{
  "n_layer": 21,
  "d_model": 160,
  "n_head": 2,
  "n_kv_head": 2,
  "head_dim": 64,
  "d_mlp": 640,
  "vocab_size": 8192,
  "activation": "tanh_gelu",
  "norm": "layernorm",
  "norm_place": "pre",
  "norm_eps": 1e-05,
  "positions": "learned",
  "qk_norm": true,
  "attn_scale": 0.125,
  "bias": "all",
  "tie_embeddings": true,
  "parallel_block": false,
  "init": "uniform",
  "init_std_qkv": 0.0374,
  "init_std_o": 0.0464,
  "init_std_up": 0.0535,
  "init_std_down": 0.0535,
  "optimizer": "adam_hyperball",
  "lr": 0.00879,
  "lr_mult_o": 1.33,
  "beta1": 0.9,
  "lr_head": 0.0063,
  "grad_clip": 1.0,
  "warmup_steps": 332,
  "schedule": "wsd",
  "decay_fraction": 1.0,
  "decay_shape": "linear",
  "final_lr_fraction": 0.05,
  "batch_tokens": [16384, 32768, 65536],
  "seq_len": 1024,
  "doc_mask": true,
  "train_tokens": 244500000,
  "steps": 7381,
  "dataset": "wikipedia_en"
}
Each number is 50 + 15 x the weight over its row's rms, rounded and kept within 0 to 99. Layers, rows and columns count from 0. The size before them is the row's rms in percent of the matrix's.

# layer 15 MLP down (transposed), 640x160, rms 0.0537, rows 216-237, columns 0-159
108:33 42 32 56 52 31 50 48 42 37 40 68 47 36 63 45 67 42 29 48 46 36 61 58 51 24 28 37 57 55 40 67 41 60 85 56 52 55 52 37 29 65 46 73 39 43 49 55 88 64 52 30 56 55 80 32 53 64 41 34 37 65 48 46 48 85 55 65 42 59 28 58 28 55 70 92 42 47 26 41 55 21 63 43 29 49 55 15 56 49 48 65 38 66 14 35 45 38 44 73 41 71 26 57 36 52 53 80 54 38 32 43 41 51 62 60 60 68 69 44 57 46 53 77 64 31 62 63 27 49 41 42 69 49 28 72 43 58 47 70 35 66 56 71 41 54 65 41 69 58 30 41 44 40 42 35 65 73 64 27
100:41 30 48 48 46 50 48 37 17 31 28 67 50 40 52 57 47 20 62 59 81 57 61 42 54 47 28 36 50 59 49 37 44 44 40 35 70 54 63 47 49 47 82 37 43 43 25 67 43 61 93 74 50 51 57 50 39 62 42 53 52 53 43 43 85 40 57 63 63 47 38 13 63 35 51 52 52 29 62 35 44 62 28 65 53 55 46 58 59 44 30 82 26 51 71 42 36 64 47 60 67 42 63 35 45 69 51 61 65 19 27 48 32 57 73 18 52 57 69 58 21 33 62 28 47 63 51 62 54 81 58 56 79 52 39 41 60 44 51 82 63 47 33 37 47 54 29 59 45 43 28 60 46 58 72 65 72 44 75 33
082:10 48 21 28 45 90 58 41 16 41 43 51 50 55 35 62 48 41 54 43 37 39 66 72 49 49 52 62 56 60 34 23 65 54 26 72 47 28 39 48 51 43 30 63 48 73 70 52 37 74 32 39 40 72 31 41 45 40 47 63 67 69 44 69 39 42 82 37 50 57 49 41 39 70 44 65 54 48 66 55 55 49 47 54 71 64 49 55 49 38 43 44 55 54 63 46 36 63 56 18 73 36 62 55 57 77 40 36 22 64 81 57 60 35 55 40 29 54 28 80 44 42 44 15 26 44 51 40 63 72 59 40 49 42 52 82 53 50 53 63 60 34 36 71 43 53 46 62 50 76 75 21 27 36 52 49 74 44 52 43
114:17 40 56 49 52 59 41 19 18 46 44 54 57 63 52 46 52 58 63 58 47 40 63 35 52 43 73 50 61 64 62 69 35 59 69 59 36 37 57 38 47 71 37 65 58 62 34 41 39 53 68 66 40 56 33 63 51 32 43 52 32 49 42 22 38 51 88 50 44 16 38 76 37 49 18 51 94 39 69 57 51 30 49 53 42 41 45 51 27 51 40 72 39 49 26 40 40 72 49 41 40 54 32 24 76 36 73 39 62 61 47 41 63 78 48 81 38 43 40 66 44 76 16 57 49 39 49 57 48 38 66 78 61 51 65 61 68 53 53 53 80 40 46 46 48 11 50 52 45 38 70 52 68 60 61 41 48 58 68 33
081:85 65 56 50 63 54 49 32 32 35 48 64 56 36 00 46 53 71 67 44 57 14 43 58 42 55 55 66 75 46 44 26 30 50 42 57 54 40 52 36 57 64 23 56 91 52 54 58 50 19 69 74 63 56 25 50 48 85 72 43 44 52 61 39 51 65 47 70 44 64 41 36 56 55 32 27 36 50 50 67 28 22 31 58 60 35 64 53 48 43 30 58 49 62 69 53 55 68 43 62 57 42 30 25 54 26 60 64 63 56 66 31 56 52 42 48 19 60 14 56 41 58 76 36 44 49 33 49 64 49 43 41 75 42 54 25 55 43 42 39 77 54 33 60 59 45 64 61 62 54 72 60 58 46 58 32 30 50 42 45
097:90 84 50 37 75 25 30 45 34 46 59 54 46 60 69 60 43 49 54 46 17 56 59 54 65 46 34 64 69 32 47 66 48 54 56 46 51 18 38 36 42 44 57 47 71 66 29 53 38 27 32 49 56 63 43 51 61 36 17 46 55 47 71 43 48 55 58 61 42 43 52 54 32 51 33 59 61 55 51 58 17 69 45 52 61 36 55 94 51 64 40 69 31 63 35 76 44 46 44 35 46 56 65 27 42 57 59 26 43 66 39 50 73 55 56 76 83 51 53 59 62 29 38 68 60 50 46 33 54 44 53 70 77 58 57 37 34 44 78 58 46 53 61 59 25 46 36 69 24 32 40 34 02 42 35 39 62 50 45 61
095:04 56 51 46 42 59 28 43 23 53 48 77 25 62 46 29 31 52 67 31 39 76 34 40 36 94 55 34 44 47 45 38 51 37 47 65 56 54 48 44 58 83 40 26 38 63 61 48 30 37 61 66 47 38 33 63 44 69 63 43 54 69 61 70 53 61 55 52 66 63 50 67 70 76 35 65 53 68 31 38 39 53 63 55 49 62 77 35 40 34 73 63 50 54 42 74 40 74 24 41 41 11 49 54 40 55 54 39 59 69 69 60 47 40 80 54 29 37 41 66 52 30 42 38 61 59 53 37 53 73 49 62 62 46 49 38 06 48 36 45 52 32 44 41 42 48 32 57 42 59 74 57 39 44 56 61 26 52 29 38
085:37 52 46 55 43 32 45 61 73 57 51 54 69 38 46 34 84 30 31 71 55 61 78 61 44 65 34 35 51 70 61 56 61 26 50 09 42 46 45 72 51 43 55 35 59 29 66 29 73 30 57 39 48 37 36 62 26 40 68 51 60 35 50 65 56 26 30 53 36 69 52 83 56 38 48 38 29 47 59 54 58 67 65 29 43 47 81 33 27 63 19 45 34 54 59 36 77 65 21 70 59 58 68 45 59 74 42 69 45 62 81 57 44 42 58 46 54 46 25 31 41 84 66 39 63 50 23 46 51 37 40 31 36 58 67 33 47 56 32 60 50 45 65 47 51 66 34 43 50 29 55 52 63 36 60 50 72 57 34 66
087:10 29 73 33 65 57 60 63 56 52 47 42 43 66 49 64 48 40 50 45 53 29 68 44 41 57 35 55 56 38 42 35 42 79 36 42 63 57 37 58 30 74 69 56 51 68 54 74 45 26 73 51 33 30 54 75 44 53 61 64 44 25 66 37 78 44 42 47 49 50 51 16 40 34 51 30 53 31 41 34 51 55 42 51 55 60 67 28 66 50 48 67 36 58 64 47 56 34 54 63 34 49 58 19 57 58 49 39 58 60 53 54 65 46 59 76 61 35 42 50 45 76 32 29 40 53 24 29 17 21 70 51 39 37 39 43 42 32 40 35 68 31 66 52 60 60 56 93 56 45 37 31 67 56 73 68 77 82 64 65
094:67 76 82 63 86 36 78 45 64 29 30 56 36 69 38 69 69 40 31 48 60 61 58 63 53 55 64 33 35 45 55 59 53 41 60 51 38 35 54 50 42 43 53 36 47 27 57 48 78 61 74 16 48 46 56 38 61 53 50 47 50 63 50 47 26 63 47 26 50 38 56 70 37 66 72 65 73 46 55 57 68 21 40 58 63 40 41 72 44 52 37 27 69 16 43 15 44 47 55 57 54 58 82 42 54 38 56 51 45 42 54 62 34 65 38 68 29 53 45 29 36 49 40 51 43 29 40 56 79 28 45 65 58 22 25 46 68 43 40 39 52 36 73 43 60 56 60 46 78 39 44 10 64 44 36 41 52 33 71 40
101:37 50 45 47 21 69 37 47 60 45 55 46 39 78 43 69 60 37 40 33 39 53 55 43 34 61 45 70 30 37 57 31 41 45 50 48 25 49 12 57 67 36 46 43 37 57 29 54 38 55 58 56 68 46 41 69 44 60 37 60 38 46 51 43 51 29 67 29 62 69 70 36 40 54 54 83 24 59 59 44 62 59 34 32 51 38 59 57 52 35 20 38 39 34 40 69 65 72 21 88 41 66 63 77 70 58 49 57 46 52 69 51 48 79 53 49 38 55 28 54 61 31 63 63 59 74 18 83 29 69 58 49 69 64 46 45 30 55 32 52 34 58 11 32 54 35 68 47 51 67 47 35 85 70 46 58 48 61 57 52
098:50 25 38 52 68 65 50 62 41 52 61 50 36 19 54 65 47 66 59 33 39 60 59 51 17 54 41 58 53 17 80 40 15 54 61 28 71 40 50 38 66 42 56 53 85 78 35 55 77 86 45 56 43 43 84 65 55 36 60 53 15 59 37 51 64 72 77 44 68 62 37 36 16 35 52 39 54 44 36 62 54 63 55 44 52 50 64 42 55 62 34 45 40 52 47 44 38 54 49 61 37 35 46 61 40 46 49 38 44 49 63 72 83 33 74 34 39 55 67 54 18 71 42 54 36 65 57 34 47 53 61 46 26 59 55 61 62 59 29 12 35 43 45 64 59 46 66 55 21 43 47 36 50 47 56 43 75 56 39 64
100:68 50 23 25 76 44 26 66 32 48 92 37 31 71 67 60 57 24 44 54 55 34 46 28 46 49 48 35 76 50 40 43 54 31 32 17 64 59 68 45 59 63 72 49 32 54 50 24 58 28 60 53 49 45 62 55 54 72 46 56 72 63 38 33 62 71 53 54 55 56 63 48 41 42 67 33 47 43 62 75 32 76 30 33 68 32 49 34 59 25 55 25 66 56 47 40 41 68 69 59 45 72 39 46 33 87 61 66 54 46 64 53 51 32 52 65 35 41 58 44 57 46 58 64 31 38 49 44 15 39 36 69 79 34 52 69 13 35 53 38 56 64 54 39 42 48 31 62 33 61 58 34 56 36 63 62 43 57 58 68
098:41 49 27 44 58 62 20 51 30 64 72 57 45 77 41 50 38 43 57 42 36 38 43 59 37 71 48 42 67 49 73 56 34 51 45 62 44 63 47 80 51 75 27 33 24 57 49 43 50 48 87 41 36 46 47 72 38 58 51 38 12 35 61 61 48 50 45 51 52 53 47 59 30 61 41 36 53 59 15 59 48 60 54 68 48 63 54 68 66 32 44 25 24 57 49 58 67 76 33 33 54 16 30 59 57 12 37 79 47 72 36 57 60 49 59 62 52 35 39 55 52 77 61 36 49 46 55 65 74 70 41 59 27 55 65 71 17 44 44 62 36 41 26 25 48 42 24 59 45 75 78 60 46 33 62 47 42 47 52 65
090:69 48 66 36 49 32 53 59 47 43 35 61 51 49 59 51 62 29 65 41 71 58 63 76 33 38 71 44 53 41 57 57 48 54 39 57 36 39 51 44 50 74 49 65 57 51 60 38 31 51 37 66 69 58 84 45 35 65 44 44 38 69 72 28 51 46 71 26 41 58 53 30 67 65 42 86 35 51 38 49 77 56 47 22 29 50 23 65 61 55 60 47 36 45 20 33 23 59 49 27 43 56 57 50 31 58 47 55 57 56 61 76 30 54 49 20 56 66 44 50 36 26 40 69 31 72 46 52 79 52 46 37 20 10 58 49 79 22 53 59 32 41 41 25 96 65 50 58 59 53 56 34 61 58 52 50 36 41 53 64
083:69 58 58 64 36 54 36 28 49 64 61 37 23 46 12 18 62 54 53 33 53 30 40 68 47 61 58 58 15 57 39 63 43 47 70 56 85 35 62 73 32 63 35 57 28 80 39 67 35 59 71 56 56 56 37 24 23 58 52 59 72 29 68 41 49 38 63 34 30 40 46 45 56 53 50 33 30 74 52 44 42 30 50 81 64 37 55 32 51 34 39 70 56 52 35 59 26 28 54 64 47 46 67 69 38 58 48 48 56 62 43 33 38 41 56 49 62 43 34 74 46 58 54 48 60 48 51 74 77 60 72 41 75 65 41 66 36 44 66 40 67 64 52 41 46 51 36 65 17 49 39 50 71 69 49 34 65 72 45 21
084:52 34 54 96 40 77 37 22 71 56 28 47 70 86 48 72 44 44 39 66 53 54 61 43 18 62 43 60 44 47 55 31 34 46 53 44 26 54 10 35 45 64 23 72 22 51 61 74 48 38 42 26 39 42 23 55 28 51 41 50 41 63 48 45 39 60 69 42 23 61 52 48 40 65 67 51 29 47 45 33 33 47 53 45 40 18 50 38 53 38 58 49 66 39 85 31 47 42 45 65 32 45 57 58 38 42 65 59 71 54 49 53 61 58 59 28 67 35 38 47 62 49 46 43 44 56 50 51 85 72 55 67 39 69 67 61 56 65 66 56 56 27 65 36 73 44 60 64 71 29 28 57 60 41 63 60 48 73 62 60
087:57 28 46 42 53 55 25 37 06 62 51 65 52 53 57 61 56 64 50 54 54 24 75 47 43 34 41 54 42 64 38 59 56 73 54 27 41 35 69 41 65 41 78 49 32 59 79 65 36 51 72 54 24 75 52 54 35 64 26 44 36 50 47 39 61 46 29 51 39 43 38 41 45 12 56 42 66 61 47 25 51 28 75 70 41 57 69 64 60 40 72 37 43 43 60 70 36 48 63 57 18 46 65 72 66 44 48 52 36 42 50 40 47 69 37 70 55 61 54 40 64 74 47 35 38 46 66 17 46 32 52 39 51 82 52 33 60 50 62 50 45 59 65 43 28 53 42 74 47 27 59 41 51 73 66 38 43 96 32 71
127:93 60 55 44 21 38 50 48 49 57 42 49 47 42 17 63 20 63 63 27 62 52 52 50 31 60 68 54 40 72 55 45 57 56 27 54 60 30 34 47 25 58 53 58 41 46 73 53 34 53 34 56 63 51 68 57 77 52 53 51 40 71 52 47 83 49 85 38 55 29 41 36 49 42 60 24 30 42 17 56 27 54 53 53 83 54 55 38 76 69 37 22 38 46 45 40 55 71 59 54 62 68 61 61 28 69 59 63 17 70 57 38 55 50 58 59 57 59 47 71 42 77 22 30 55 50 54 15 51 38 32 25 65 65 37 28 62 60 35 51 49 42 57 47 59 56 62 26 50 50 45 29 70 45 66 51 66 62 62 60
105:56 32 32 44 41 37 33 64 42 58 44 29 52 68 62 52 42 53 78 66 27 80 46 68 46 54 62 92 29 42 45 39 25 49 37 59 56 68 63 54 44 52 53 65 54 49 34 64 36 53 56 57 60 60 16 38 33 29 91 60 54 44 36 19 38 46 34 76 38 50 38 66 54 21 74 58 50 54 73 36 44 48 54 56 31 20 40 62 50 71 47 53 64 62 56 88 45 38 48 43 35 56 40 43 42 25 49 54 59 32 51 28 43 68 43 21 40 46 56 38 57 56 42 75 43 41 67 50 48 53 36 48 29 52 60 48 86 49 52 53 61 67 66 43 33 51 54 63 72 31 63 50 44 72 66 83 36 27 25 61
091:50 19 31 54 51 81 45 49 62 59 29 29 49 39 54 36 27 56 48 47 29 53 29 50 50 33 43 56 57 26 56 38 63 71 74 46 53 30 74 45 47 36 62 56 58 48 72 60 65 54 20 22 31 34 39 43 42 44 64 89 15 53 63 37 57 48 52 21 54 49 42 57 17 35 51 71 38 54 60 68 54 54 68 54 29 31 67 60 50 67 46 35 71 50 63 50 65 37 51 38 84 84 61 59 57 59 34 65 77 53 69 24 34 45 47 19 24 53 68 51 33 52 26 47 41 52 59 53 54 72 47 65 39 16 62 69 26 49 54 66 37 56 45 66 45 60 58 46 52 39 64 61 60 59 66 56 40 62 59 36
093:64 72 67 41 90 58 76 35 48 59 35 65 43 41 51 31 39 31 41 54 78 68 63 47 70 75 42 41 54 43 36 56 73 37 56 43 26 52 70 24 36 28 37 69 39 42 55 67 41 47 45 25 50 49 39 51 55 53 46 72 56 64 41 52 47 45 34 63 64 48 48 63 57 56 41 36 79 46 60 53 59 61 50 66 24 37 82 45 34 73 37 33 32 42 55 49 44 11 51 47 61 38 54 25 49 51 38 22 57 15 41 43 44 51 72 26 63 65 61 43 60 63 52 65 48 38 56 23 49 63 32 61 69 40 51 26 37 71 46 33 68 26 69 67 49 25 58 83 57 76 42 37 47 73 64 53 49 43 45 71
# layer 15 MLP up, 640x160, rms 0.0535, rows 217-238, columns 0-159
109:71 60 60 49 30 40 55 33 78 51 59 49 28 52 65 63 29 59 54 38 45 52 35 39 40 62 33 35 65 46 39 50 65 67 67 71 47 39 49 33 41 56 41 40 62 30 50 69 51 66 47 36 31 50 41 36 57 54 36 39 72 32 43 43 70 56 88 47 55 53 37 55 50 40 44 46 34 56 46 42 41 45 45 53 30 61 63 64 60 37 43 15 56 68 52 30 81 70 25 85 74 45 86 21 22 59 57 32 71 57 52 27 47 47 33 68 30 63 48 69 41 46 49 55 24 62 53 91 48 43 42 46 51 65 70 55 37 70 33 75 27 28 53 58 65 63 32 34 39 37 58 44 27 70 40 42 82 41 52 54
083:79 44 54 68 48 49 18 63 67 45 58 52 64 62 52 53 44 75 28 38 57 32 53 35 35 10 85 49 23 48 40 80 66 51 58 54 40 39 48 59 44 21 53 63 35 25 26 51 60 48 48 47 42 58 68 45 64 41 72 62 62 34 36 42 53 59 57 49 55 47 57 64 20 41 50 58 72 58 67 67 58 74 55 60 82 28 44 55 66 59 81 44 35 42 46 43 52 30 57 73 28 45 51 53 33 60 63 48 39 55 44 26 42 56 60 58 81 43 79 22 49 17 67 66 58 51 77 43 45 38 47 53 37 40 43 43 34 25 51 51 40 59 60 36 71 48 37 28 27 21 43 71 69 46 46 41 31 66 63 46
105:72 78 33 44 47 57 42 47 55 33 57 22 53 61 38 38 50 61 43 57 41 55 61 27 36 70 50 34 48 45 39 37 17 68 59 52 32 69 56 47 59 59 49 27 39 66 52 62 55 45 16 46 49 80 70 54 62 32 50 61 55 67 43 71 47 58 49 46 41 45 52 69 60 45 41 34 45 37 29 74 60 53 29 75 37 46 44 39 73 74 41 63 49 62 38 45 44 59 30 43 51 45 99 17 44 70 64 37 51 59 71 57 80 55 72 54 54 62 51 52 05 23 73 52 50 61 56 48 68 37 32 58 23 65 23 60 55 29 36 33 54 63 58 62 63 56 46 48 31 63 46 51 12 48 45 54 20 37 49 46
082:66 41 36 67 43 41 41 65 50 46 34 56 52 45 57 58 63 39 27 37 33 65 33 61 55 52 59 37 30 57 60 48 47 40 46 44 36 49 43 53 65 59 65 51 57 59 65 32 64 72 26 37 62 56 61 67 50 42 63 48 68 23 53 67 68 19 43 45 68 60 61 60 43 34 32 78 42 63 54 52 50 79 64 54 72 47 79 30 66 40 61 55 40 41 15 53 63 75 62 53 34 38 46 60 60 42 25 57 27 39 50 75 31 30 63 61 87 40 71 36 73 60 30 82 54 61 56 50 50 40 63 72 36 74 48 67 21 48 44 65 63 43 52 24 24 55 25 22 42 29 40 56 16 52 61 66 28 51 65 52
096:68 58 46 63 42 23 67 56 61 39 54 31 51 54 33 55 47 43 27 54 57 36 41 28 45 32 47 60 61 51 71 36 52 46 24 70 84 55 52 77 53 59 65 70 72 46 37 34 75 24 32 25 44 58 61 44 34 47 36 46 54 10 51 70 60 61 59 32 51 51 55 81 57 57 38 71 51 14 48 60 65 46 42 73 35 37 35 31 55 61 42 37 65 49 42 15 36 62 29 67 41 39 75 08 44 54 49 79 56 67 58 43 63 16 52 53 53 56 43 44 42 58 31 33 55 25 45 56 49 53 48 54 62 60 51 57 59 40 61 40 58 54 46 74 58 25 66 56 49 69 67 72 46 57 46 42 60 15 53 23
093:76 20 68 42 66 59 55 38 21 32 17 52 75 61 48 54 73 39 35 38 44 60 46 46 91 46 52 62 54 63 47 68 32 53 57 50 59 56 43 30 50 63 41 72 34 37 43 52 67 53 54 35 44 61 56 32 51 29 09 48 60 53 18 60 58 53 37 40 36 45 52 62 23 62 41 60 75 57 41 71 53 52 28 56 68 36 25 45 63 73 58 13 26 56 59 26 45 49 43 73 43 32 39 72 26 44 50 41 39 70 71 43 22 89 55 72 61 52 81 46 33 32 36 46 35 68 47 42 59 54 57 52 62 32 42 60 34 37 40 46 53 54 68 52 68 46 45 42 52 52 26 61 50 61 43 48 62 66 61 63
089:39 44 72 53 14 57 39 65 41 50 18 41 52 54 55 56 42 48 62 62 53 46 25 48 64 41 45 28 62 43 33 63 77 56 76 60 43 33 50 46 27 41 37 41 38 49 55 47 51 50 41 31 23 74 56 03 46 45 59 56 52 19 47 46 53 68 58 50 43 42 41 58 59 60 62 60 57 56 61 53 52 62 47 04 64 42 38 54 61 41 40 61 50 42 43 34 36 54 72 57 68 88 72 51 67 44 54 68 41 63 32 41 36 61 53 56 39 40 39 51 47 39 42 53 17 39 37 76 91 50 65 45 71 30 77 83 45 68 57 76 39 59 47 29 89 35 44 45 49 47 61 53 60 65 53 32 60 42 25 37
090:50 63 40 65 39 47 24 36 27 50 52 29 80 51 66 59 49 66 37 26 68 70 40 49 94 42 27 60 21 54 29 55 32 30 43 52 57 46 73 57 60 54 47 55 75 57 44 39 62 52 45 27 61 57 56 15 38 44 19 48 76 59 39 64 50 47 68 37 55 47 74 58 13 43 27 59 54 66 60 56 79 58 31 45 48 51 26 58 40 57 70 51 38 58 40 56 45 35 58 72 48 43 19 60 56 60 35 45 51 42 44 52 35 58 59 41 57 55 44 68 65 36 82 61 58 61 95 59 54 43 50 57 69 30 66 38 54 45 47 69 50 52 58 67 31 43 30 63 46 60 55 66 33 65 25 45 42 60 15 29
093:36 78 49 50 17 40 22 53 61 53 56 28 53 49 64 44 11 55 42 59 63 65 73 54 45 54 33 23 55 33 62 76 65 62 41 55 70 48 65 61 56 58 40 48 63 82 56 58 42 38 57 46 37 59 45 38 61 85 67 38 50 40 50 33 58 44 58 45 44 56 49 47 78 49 41 65 43 44 53 57 67 44 62 21 63 75 41 38 44 53 40 63 40 51 23 78 36 60 48 45 48 27 55 44 73 59 40 42 54 39 65 48 38 24 40 41 40 56 24 64 46 56 47 53 17 53 58 43 66 63 59 59 26 43 46 76 33 34 54 38 52 47 43 46 54 00 46 41 19 67 51 57 58 37 99 52 43 50 50 29
100:55 48 56 39 59 37 52 51 44 33 47 57 54 49 74 48 47 58 30 30 44 45 46 08 61 32 21 46 40 12 58 38 63 47 58 66 31 42 40 55 58 62 30 36 77 41 41 81 59 58 53 58 56 50 76 40 59 35 35 39 70 35 37 41 55 34 89 47 40 65 56 77 53 59 45 62 19 56 45 83 49 29 13 28 55 27 48 44 56 57 63 53 42 43 57 31 38 68 54 67 48 55 53 59 63 82 37 39 32 82 54 42 68 33 65 55 33 55 48 51 45 27 38 44 50 64 68 65 47 59 52 89 77 45 63 59 57 44 27 77 57 39 56 24 38 44 45 57 18 51 47 49 26 66 40 60 53 50 47 41
099:66 28 48 55 74 66 32 60 47 30 69 44 37 52 56 43 25 50 70 51 58 51 37 47 41 43 76 35 57 23 55 35 51 66 86 55 24 50 45 40 54 87 57 43 32 67 36 42 66 71 31 56 32 67 53 66 67 58 46 49 55 21 49 27 54 49 31 41 90 39 61 64 65 23 51 46 83 42 39 47 44 70 34 65 52 45 57 55 77 54 21 32 25 54 59 57 73 48 34 62 54 55 43 25 42 41 82 15 21 90 54 47 41 64 47 55 33 49 55 67 35 44 41 34 62 42 34 44 62 64 43 55 68 59 78 62 50 32 56 55 36 41 55 38 33 51 49 46 49 43 39 37 53 46 57 56 41 57 60 26
095:46 44 65 43 30 20 63 60 58 31 48 64 52 53 68 57 67 51 50 36 25 79 35 56 29 63 34 54 64 75 41 33 52 54 66 61 31 69 53 75 54 37 49 42 66 47 00 62 61 70 21 75 41 40 43 32 62 32 62 58 42 43 28 62 74 80 50 45 48 38 30 64 68 71 42 52 43 46 51 47 56 30 43 26 68 57 72 55 55 72 26 41 71 40 58 63 45 56 54 56 48 20 54 62 47 51 53 38 34 44 56 46 37 40 85 56 55 54 65 51 41 29 46 44 35 35 78 31 63 81 45 64 42 28 42 45 36 42 39 54 53 73 63 49 37 38 61 28 56 69 40 75 45 23 32 42 67 43 43 49
099:45 23 50 37 50 41 42 44 47 46 56 58 70 51 39 64 61 53 74 45 19 63 38 71 60 43 35 48 23 49 37 61 59 66 50 60 30 40 51 70 18 55 58 20 55 44 46 55 42 41 43 27 38 45 42 57 60 26 59 68 48 51 47 34 61 51 46 47 32 60 83 58 58 33 60 26 64 76 58 52 58 35 45 66 38 48 39 53 60 99 47 46 58 76 46 42 80 45 68 57 42 23 45 57 33 42 23 43 38 81 55 19 46 54 57 46 32 61 52 53 58 47 52 84 45 76 49 66 38 28 38 56 49 52 79 74 46 55 68 56 18 51 26 17 76 58 53 42 40 70 59 71 62 46 47 53 51 19 39 46
094:53 39 24 71 74 43 50 63 21 47 76 57 57 45 45 69 26 63 36 31 16 42 54 61 43 10 43 45 26 59 26 53 37 43 50 48 61 66 46 54 26 54 61 55 58 64 33 44 69 65 34 18 58 59 52 46 68 46 58 42 65 64 69 54 98 54 69 55 57 55 31 44 59 40 61 36 41 48 53 53 54 74 58 50 41 45 87 64 67 39 45 33 56 42 47 49 52 62 31 34 45 59 22 27 49 19 53 45 49 62 41 46 24 33 67 55 36 26 71 65 68 46 47 60 81 38 58 59 45 32 63 50 31 69 50 45 48 49 28 46 81 49 27 44 54 59 50 26 65 61 56 72 35 33 40 38 51 70 45 40
092:72 64 52 16 50 68 31 33 50 49 42 33 48 61 74 55 31 62 59 54 49 85 64 42 24 12 67 32 39 24 55 53 59 81 37 49 41 64 58 54 54 42 49 47 54 27 45 61 47 56 51 60 49 57 59 65 61 41 52 70 62 69 39 44 48 51 74 51 59 36 50 50 52 36 78 54 55 11 40 54 57 49 42 46 62 77 74 93 37 66 49 40 54 45 54 27 66 54 18 30 50 57 26 49 58 42 40 69 58 62 66 44 37 46 46 68 51 40 48 65 31 49 26 54 39 61 66 47 37 37 56 52 28 51 74 27 73 46 29 35 45 06 35 25 25 56 29 60 67 70 60 44 36 57 51 51 47 65 56 55
092:66 66 27 46 41 40 57 73 56 59 39 46 47 40 16 52 43 47 63 15 40 31 58 70 68 49 12 50 43 40 52 71 45 65 35 52 70 77 78 65 45 32 39 71 61 60 46 54 46 42 47 76 45 70 53 61 39 80 39 36 62 05 44 59 70 28 52 47 54 48 76 46 56 35 34 46 44 66 36 67 65 55 32 46 50 57 62 50 57 54 38 55 50 60 36 41 19 52 55 45 68 42 61 33 53 71 52 48 57 41 47 68 37 58 47 47 40 58 72 69 54 50 66 28 13 69 57 52 27 07 64 57 55 54 47 68 41 51 43 52 28 56 33 47 49 46 69 30 50 66 41 70 70 57 36 78 76 57 30 39
100:42 55 70 27 30 48 77 67 54 37 44 52 44 53 41 63 61 64 61 59 46 66 30 54 32 37 52 40 53 34 45 46 15 57 38 52 69 54 68 70 29 56 35 46 55 56 50 37 47 50 39 50 70 70 66 60 42 58 48 52 32 40 35 38 55 57 69 48 44 57 44 76 49 23 75 35 30 77 50 17 66 35 50 36 37 40 58 30 71 40 55 65 25 71 43 43 19 74 48 48 90 36 46 46 34 50 38 62 49 55 66 35 39 58 52 70 79 43 34 84 47 59 66 55 49 75 47 55 36 67 27 67 48 33 24 76 68 44 34 40 16 55 52 65 41 26 38 43 59 59 43 54 56 51 47 87 70 36 57 34
116:60 43 82 25 27 55 51 76 72 58 14 88 65 69 51 51 31 35 76 35 22 54 51 48 42 48 44 34 41 49 30 32 48 58 59 67 46 64 43 62 52 49 34 47 78 50 27 67 56 66 27 44 45 51 48 11 45 53 41 53 44 55 58 48 67 73 60 46 51 51 43 68 59 20 42 28 24 55 42 63 64 47 42 41 22 62 43 43 60 45 39 60 52 56 44 65 45 35 48 30 74 27 39 67 61 59 50 68 54 47 58 48 53 39 49 70 81 50 65 54 45 38 59 51 47 52 61 81 59 60 42 38 70 37 39 42 36 39 32 59 39 40 44 50 40 61 63 37 46 76 69 67 67 04 54 50 72 43 57 10
105:66 63 53 62 59 66 30 31 25 63 52 48 69 36 41 28 58 37 30 36 57 51 73 42 75 41 42 66 34 21 60 45 49 70 38 49 69 44 45 27 51 69 45 54 65 41 66 55 53 41 31 80 24 38 74 43 42 76 49 42 42 48 59 14 80 68 57 57 55 67 55 62 39 75 56 25 38 22 39 62 61 31 52 37 63 78 66 28 78 48 42 30 49 32 41 52 34 66 74 71 67 51 49 65 55 45 57 59 35 50 49 27 45 45 61 65 53 00 30 82 50 49 24 50 70 31 59 43 49 42 33 61 48 66 42 62 73 46 46 42 64 60 42 66 66 40 45 37 46 33 41 47 46 44 52 57 48 52 60 49
093:76 29 73 29 42 25 68 54 56 68 28 56 58 40 66 59 53 56 50 66 35 46 66 58 62 44 45 52 31 25 35 56 34 40 37 42 36 46 70 40 18 70 66 63 43 31 66 55 57 03 39 53 44 53 30 14 44 78 48 57 54 61 18 51 66 53 42 63 50 46 49 54 78 20 43 60 68 44 72 79 49 55 40 52 58 46 46 57 66 49 63 44 51 66 22 75 37 59 44 43 33 39 43 68 70 52 49 58 68 49 48 61 50 40 73 65 55 55 55 49 56 32 52 78 52 46 42 65 50 59 75 48 18 71 48 45 55 44 68 63 71 46 38 56 43 09 29 44 39 45 49 49 31 13 35 56 56 62 49 70
097:63 52 53 41 67 57 60 45 39 32 56 62 51 71 34 47 27 96 59 39 50 69 34 40 50 28 49 51 23 57 52 33 51 47 73 54 42 53 39 53 40 68 55 32 28 52 68 50 64 35 29 52 91 65 69 55 46 39 35 30 54 20 73 43 48 42 69 43 54 62 59 71 41 37 50 50 29 34 55 24 59 70 45 40 51 64 58 41 46 42 68 41 36 60 67 35 56 58 38 58 73 31 23 55 66 68 33 77 38 74 55 44 37 40 78 66 66 43 50 51 32 34 45 45 61 36 47 58 41 59 23 44 77 44 36 43 51 50 26 62 62 61 50 41 61 23 35 28 58 44 48 49 42 21 68 99 68 37 60 59
100:53 53 53 32 45 53 26 63 64 30 45 37 45 30 42 35 47 64 50 48 28 41 49 34 50 54 39 56 32 37 21 65 39 44 59 49 56 63 50 30 26 59 49 56 39 84 56 79 58 37 37 59 32 47 99 68 66 37 50 50 39 30 57 39 57 69 65 41 37 51 47 46 62 63 66 12 38 58 58 66 56 61 23 71 55 28 54 56 51 47 60 92 62 65 37 57 27 41 41 56 64 63 47 50 64 48 45 57 41 93 61 24 50 53 46 62 40 68 60 42 47 47 47 70 59 23 50 50 74 38 63 36 35 75 49 71 49 45 61 74 37 28 46 77 45 26 35 54 58 67 40 65 24 33 41 31 65 35 43 37